Part of a small language model's weights.
Size: 24 layers, 6 heads of 32 (2 for keys and values).
Architecture: RMSNorm before each block, rotary positions, no biases in attention or MLP, tied embeddings.
Training: a variant of Muon for these matrices, 492M tokens.
Each number is 128 + 32 x the weight over its row's rms, rounded and kept within 0 to 255. Layers, rows and columns count from 0. Numbers have three digits each. The size before them is the row's rms in percent of the matrix's.

# layer 17 MLP up, 512x192, rms 0.113, rows 341-472, columns 144-191
101:110076143124131141169177201119069128101107101131142122098177099149101145130130124143182154136097116098125168112117119160178103109138230153141136
103:137101143156139058059133101054184127110199079150102141124203134127114115124104145200150131124117188109134194181156159181142130189143099113123191
109:093121137071147155132140156129105080111136173141139154147138092090132086069112148122149117090122135071146161109163104083199146121170095128131137
094:160177148147092103151112125187152118116168104154111087098177117137132179121087097148124210093106112116121117063119083108081163115184180210115147
101:102142217143102091126146089177123138148107159062176215135239159137131126103154088139110170150174146130151108059101114096151159139147135111087130
099:127146096087118159109111133131137094104173127119194162123065144159125186122180128080103093210139157122165112122106137158150116149135087099134119
096:124123137126132116111143127114086094163075127145124095154108088106113098173124151150157101117124148191141086118149139101181174105135125067151192
097:104140150091176161127157097174129123079180140102137110128149104168153128168082161134146185098192063173122158129145106101209133094097140136145120
102:089189160083113093067172168130160141119068123119106172213150134172138135098158132094161184174124147115108090141099204125052086139164129131140169
094:131149150066083143210105102136194134071095085087104086109091134156175144115164103106114172131166151067116109130107142115144135078179106123151131
094:082186127153128126130058118101094154106093107175122148104055121133145112124129144184064124116091113131102141075105134150132173188130094107136127
102:132111075168170147137123138107114105188171123153076162092088148099109142121085068157132148165146067118148150168101091141105101186085142108143140
096:136120111098139126098122161156189116147184131204134130187123131126097091120137107129075129090132099141159103084148143147120105099150110107114164
101:106146073105108143174154074145074129117085108183112125103109077188169193151164120101151115129138101134101143131085164139095099173121121155148152
103:128064086109073147165115144119077140112090170109120090092084119133142148156132149158162100127116128146090107089141123136116098119109167161190093
102:164076131159140153135127153095083231128083140121119109148108090096104157137103146091080132150074122070097130083153142169122142135099126168169165
095:107122112165095125152114126170139125153104120167185115130250132123160105107135071137084171108163117145123066162082131084065132119204113177152134
098:138136105128073135158141146112084134094119135126169156160075125100157142128161131057137091151140140063133148117193048179133164174134096191059095
086:133138129090143086084107121158126156133104135091098092114134191061137121149093167149100173089112053104170094072111162180121098091108163065152094
102:190096193095122187118123133138115111109089146156126160117176119117189132163148181066184093160168119141158122136130149128139165134140116099166097
105:164052147162143039131083126162111119103105107110138125149152160093153111148064110164134115177100072132125089097120118174063103113124142130078111
107:123169155139084129190128176076152129132153112121123134137076116120107091178106150066080140171164088098093176177086144141147156142134140138101167
107:177083143186167152175095102092158137129122108062107074110150139152160133186094167174155153133198158166146150117196094174119091094100118167098081
102:175112151160093144150205140129100090128145091141085206168140112044097115139119184162110117128105132110132125155146175143155197141126160114140163
108:129137166135128181093098119090088081144138105147154195151164166144132079166098190200131119164133118178105129133132098123157143175135143133064080
105:143121135080149137097150093153156161147054184099094181116142127102101128139177141080163127108070167159137149135128154101150077107095118177148112
097:180093163134163105083123083166174101133202172070189152140160117143100169089096141101134125167042104141074104089098146119087107101065159043121160
100:102160083138077113196145138121099127181125095096094153119085157197131105086122119104137023118081097148098109122166173111143123132138157143163098
103:150106106143106133096151144093125127186132120137066095179160137092175154129100156110078109175175107121162207133135134162094104106137155084105105
097:098128137174099178141120115150120073182098131084140129124097172076169147141174143105133092079163147147166145082149124145169117104083098131064169
111:144079120131098157131126083101081101139140156097128094144095138109107126141129156079088120162072109079126175161110147125147104151104198140188136
100:137111122141138167083115127077095083077130101111108148189117094139128082057131063142116075104138100120120140129149073165109111147143120119120127
095:130188110073170135137163149164122125093107080130168097141149154099086154062119100161152114103091140161120109160157091134124073158142135167121088
095:125124127095182120119175173106134099106087124143146166100118112075179111124087123111065117126120145067124195148161113147127115119164130183157086
104:156127129144169094135128130093120130151163129133090075126092091191103187117119132154122097077110130108122122156121123133093149167125152065097133
102:073105113163106138108123078143137087085101127128113091114131167142184150065090090151128098151153149129138093122144127156132136107108082163156070
102:090070122151126169140152108152148118130170136126097144081118124123132143132108114136111103137074173173077138178214099169065113130117136145210169
095:151087086128103094170105068109109151089132152115102164155156144202111165108153117088128182129089195083139180034150076139190153167100161118199133
100:127107178079110116127099159165118091119185171101137136125122134093150123123153064097106136111116155161162132108142139101103153102110082135184109
103:130139151076097159197134084142125107162105163115102118086127112084152174138178185075126115130163146158120036113114147111105066115135140121161071
099:179170165087126143083082121198108110162083151147108130150154174136153134136112182181161126142160165165101071151077147089131143087153173149120172
102:175157155128130102146161164115131106147122139095079141128123113186093123106113121116103101082126169150110109191141125104144076158105115183117135
095:173168172121105136153117150109195150134124121098139106166135098087073120169169150106122117187129096136099134118153159078139119108154157121092082
105:119122111172128183136083125119144099067104159158136167202088122163165115161149147098124067115075154067102125127193151099174119142105124069153152
106:138137136142116162159134102154156125152095122089161085140075095087150080093176110067137135105133124176141161112102106109066141077181110120088138
105:157080118132115095071142157141142124152100153108119109125111110176172118154143085123080165142161139124171145174111163083162153102211135148123134
099:128126137119119131102101121054119107150124138128117079104078163106156118105140094080129105103126100077175128072158100123111151165102134110111084
087:157144097097124232098130074105188102143130088150162116119148146158115158157116157119167123113080085171115109194053205079096107138176155118093093
094:094219103133120078139080147143131117102125084100053148141151108125114109120125140096085086136134134094094050151129166183151105125119133193138119
103:077135207133143165110142138126098126063065137145133168143099101124168145105176179138117106170181133164110132130145145163150142093135119161116100
103:122182144124119098197120157115124149216120135165112055108046157090146100207100110149066117187131101148117148127165076130085115141109087120113105
101:163089123137128142135112100168104172102119112071176058141102172185048118099054103129135122133169134138157052168132119089161114150159106116109055
096:146100092154078140135119065113042123126154142115095151125089165143121117137128104131077110148114085158126081062116125121107189096150152140137130
100:136123130093111151132113145117165107151123120142113107109125081130143103101117085140098094139127113124174156097086146102108111147162175116115113
094:142145152095116112109121136112163111131115123164105089182047178086173155084169168100137171122122112114127073158123129115158118158147090092148131
106:103112177167193137181128150106116103163115143158125141158130133126121144082161139148123174122135174157104101148103118086129128138075173104173116
101:128125114148109124193139109177149093135173103124147181110099096113153103135140149175131125123139125106147180170093112175131107132114096103103159
098:163114177178120125118096141140125123156149200125213124145107103133143171077119119132108186150154147150152121179112127104090104150141165137101095
103:106133061156105141088058113145145166101181124145099137105118073192113079121155150054156128138126151108125099127186111167090174121077156119107142
094:131153150124132087101129123121118194171126117123071104053157146122134141162035133036163179144136119158173142132145109153165123146124146108113148
108:130129122114126148147118189091202169091110113068170160143081125123145190125148104101163124140093145154093159109167141164120119120111126162172141
106:123138137108064084135156067131155127109097096112163152180136141080128108084166104155152080073118154155187080135135138174111136086124099125123174
099:157086128116106123166119087189104108157135140101110084111166107109131123112155125136197098114067156146115087155092133103096108145170114132085137
097:123151181155090190082128191094091135170057147183082149101107143172106129117164143107126122109106161134119133087141100122173111086172116097161140
102:111076167102201168142160133153115136117140138187173126089169162141112132155097097110164123087130108142124153133176131178154115115067157145091109
108:154150127161182121092101155144173134141203129129148148136098111135177096094141149175114169152063178123118177109168125131125118115133177141084136
094:136101169152202071081120136098160187151139167163116061148120131129164191100137204127154092075143111084126115156091088165115128148159137137123139
102:148165125098112104172110159105099100115133053112148126135116131154108145178146130120132070160109136139112117107133117136151110149115088127071151
102:121132158183110119125154119097139124088136148121111137150103141114089102155104135164084108153161148164167128068148108141076062141137103116190133
107:169141145118134150167076147112137067168161113123121150124136161154141142123121124122112091105148114110149121187170132106119152096137166135118125
102:123114147148071114091169121166150097120157166133098069106148114047141083061106097138193131112112131121105154118151131139129130123143120133110116
101:073170120162190160126116154147093057122144120114138162082103158112185139108126090083177127139158156144109118113154141183128112120111107157119125
089:131136128101074115132141110136094082129196137130175118107152074140129140141136149047121155180173192088132132086114147110095143081061066061123105
096:126144088061094171119116092123138138125121131109136162124138073109096094148153097176116080072111120113188082134147146209094162120161083102105125
100:139099153099099145091117078131158123122081113176167163124186146174122122154139157176116144088117170113093096098146143155157133127118169128155112
096:089133144112125130128123100112077091106123198104115163148117149117098089166152074118155124129121180133122120092115147141094133105094088123132112
096:090144108145152102171089115122133176084106131124115138154172148068062110142133146165099149090126112161171095122150101092167147206103176130154098
097:147114125155124157157114143184122145100119138136073161131129110158051121091159167107139091143120145053152130108115136161137179125173067115081101
106:088131115138126148120128192133158124109156101135162180212145137155137109106068057120165156164172080130148114124133134096116117145117118142111131
102:129104098093076184074047090138130141114074130119193129131091119179123120137114147163129130116102149102081105115124147092083126103196091116119115
103:106091142119090161145176139154102065145130070135109138176170125161156141132082122087124144156123103071090147136062123124190106132148124088137133
102:107146093152112109136123186135120103188171154149126214118105158159126153134143101079128157111177084091174148086126151129139136152152091158175097
101:188113164137161109101142174090142096161138165138068125153123113106118081144143075117125104178097122115081148171103109131142117121200125118123123
101:139135109163131113090136116123134167138097137155132188175124106159170149156172136125175132128143122123132110125212106136139132150196118132086097
108:100186118122143140116098117114174130149146141142117173135123106164156119133173113121094157147078055136114132130130106139069168156170119133187166
101:132154144123142130173135152074178152163133088133084129137108161083109066103125125159122128105128102130137090135122101122147097147099142140168164
103:175164131086153142091191130058084120101089227149131072151120139116119129127103126130103114149130106172119103114103060179165124152122147082157132
097:143186138106140072168140128167103091107106079190139117150131121138110160109155147158115171099137152136114057118126143110150124121098050118077099
104:109146104118086172108056138101118153113082107140129146144159148142154062145125100103087099136119084056125165226143115066115128126092140099166103
098:158113137096089121198168139127169081109143120112107079146044131088130101148141135151088165074120156112122156116146192119174150169168106158111118
095:144089137123154150097089115133138139086078154198076139171112164142174150147114104103213118125121122200130104146148223107126120088128140047166138
101:140164053100150150132122092115125082083079123125115137131192136108167193201138096140188123161136085152129150098186123136155145119113081138112099
102:147173096133132145102183144069063181174172153131135106138137139111167101147082128074100144159198185118144152073130114100093153104092165163146135
100:102136180125133128125118159084118113169121064070116114066167059101137106125085151107128076119086075148162141114047148144117109090142152127141118
101:126122116164101152111093132161170143095164158113089150086116099188192100088133139140077140138148143107116169157166130117135155160082154063112107
097:139120164136156138148094137155155102143089066083154176086124139174133071135136172109156098076120158127112116121110112082069096128158169119128098
092:105206125141101143137122092138186160120185110103188071114108106154169110105112206137128098004133097087098127126127131107143155089129093184143143
094:116131141119128095116125166123129126076080143127104140063140136117169120111112209154116160119134140093129169163217119135105079115086091094150123
100:132146108116179168131146097104146091125144119060100077151107112170115141144159142150125180168166121167126153150108100124048124111175111114043184
093:160139125100121120103154131108132107177091085087102183154142108165110113135114116146116154145125153090174100139152192102135142193172153231118133
092:095096099193075109146156153149127102132120131147124061112088191107077067122127099153175123091128140088116129112132117126133133157042169134147092
097:126119124122117104118090140114122193098156112128119074077079124188109106101166078111100166113138163164171114147133119144114111165125145068116124
100:131180118126093109158167148112127162099088195129155128129117141146123152179222122140080147089151171098157104133170087178157141131135180133096109
113:105134140082092127194113117113183128147145136187152179077094123131175137132110178061162136095100106132161098103133139093131142132160145135145095
095:187118105159101094170139132086102073172106156121134138151161115140135157106149132117112128137145157098077169117154164098109137219164191172174224
097:120142129085093181167084190133093115136096138079126078123125107143146139153149108106122069108085160206120128158089123085097087066174145108125153
101:101129094102130170127138152183194149141071143085167116148088115064138106138127115118131113150109082128133109133175098155107097117166116154114142
098:124107111100107100055138139193106143139126108101065107024093129092101154081133125119092143139066154160158141123173045143155152140102182111158119
117:133140120106115084109154143062126129096121103082073101150159130161127120189101139196123072146099097125147105111155129129140109080073134138187092
101:122124120126131114114122160158121145088122073128149089145097188123178185120116139117089132129227089136182128154093098108060094145100135144071152
105:166165136148121143136124170103120108117094134108125087172122116142153087072158110179124082122139133091150162103102130119136142164074114182145201
100:085176153138100103124101156131110117153134202113106142125143204144130147192129152156148110119181131159086147195162150140145165092131105164161098
103:069157120117151136066120125136157116071064060133097127087097141147096149166101113111155095118111106080154110192097081149148159080159085153099055
099:153098092109145163108154141131130168077139077104146120092119067094144082120126164130203168098065131092142176174168115096170126084185116124131120
098:079173119163132076071138130126053115121184171123116180067168169116120040117156108169144124178088172097103131116097181055151125149135124108152112
096:088112114135086094162079110171120192099082151168114094166028124091141168156154127169082167152134137127123031081123115119132135140109145156086145
098:045122138156115135071222111157162136077103111111140110158209169142146163101115135163109128153123125142135154127142076112211151069109081124129098
093:141135128077181144165171151116126151160112193125150140163119128168127075131129096074150102149155201132152177102152129159062114078180091089111197
098:082099099084073096119076154171191127097136120154100140101128138163111118112184119146134134137123110178189162123116133109156191104103098089102093
101:120141084113149129110053107131103103116074134132076140080199132086119148167154147125112148193107154096113093132166064140111132062090126142119135
096:087136161149104088144050133117084136150100166056151118117129156069099085156153158095149149141126116158110116139120109133175114143113119106106145
092:094071175100092126125038151123103130111099112141059101127171085103158208144100120149064127172106088123096130110122135149115101154141111163152121
106:080085116155128057192141123151082132169106099131112176152186096127138149114126149130107090127139136158136110094136119107104130141131106078131114
107:122109134157074136125100124124134125123194151147118124113127112123113131086175157156167145082135130074132138134149084142136143141224174102126131
102:153103135146113164173111124085147088117105177088108191132114080153111127156154122147149163117129107112147151112167124140160135057065131120123159
107:117132140127145090145169066127118125104126073065097149112133134139135117130111112135167108130131134090116140180141156144137141058108101149143069
101:099117140105146106090141108177159161116160099146085098215131104136191105139177142145141125138116166122118183141152119160124167149121144093115185
099:134145142125120127135112104082084132168146103098128171053143092131113170142166201174093213167154123125153170132155106149137194164149131141136199
094:101153127117123122123098126162121146163143142135171171152128103145109108103105080124148177180167128082109105133064114007131178104076100179121172
108:122111122083173096182074162142125169158093114118152145135171143132154104120171162153132121089100148068137129126107138166225120149124150122166120
093:147133087131178135134125164119123108085111125085126143145221057112155105124154199179136150119163099147102169145189150154138159104120114122142149
099:167126129110092172125125098104153155080141084130151061134156139105112110136108104111134135087149140106092112099172140125120179080125146144139159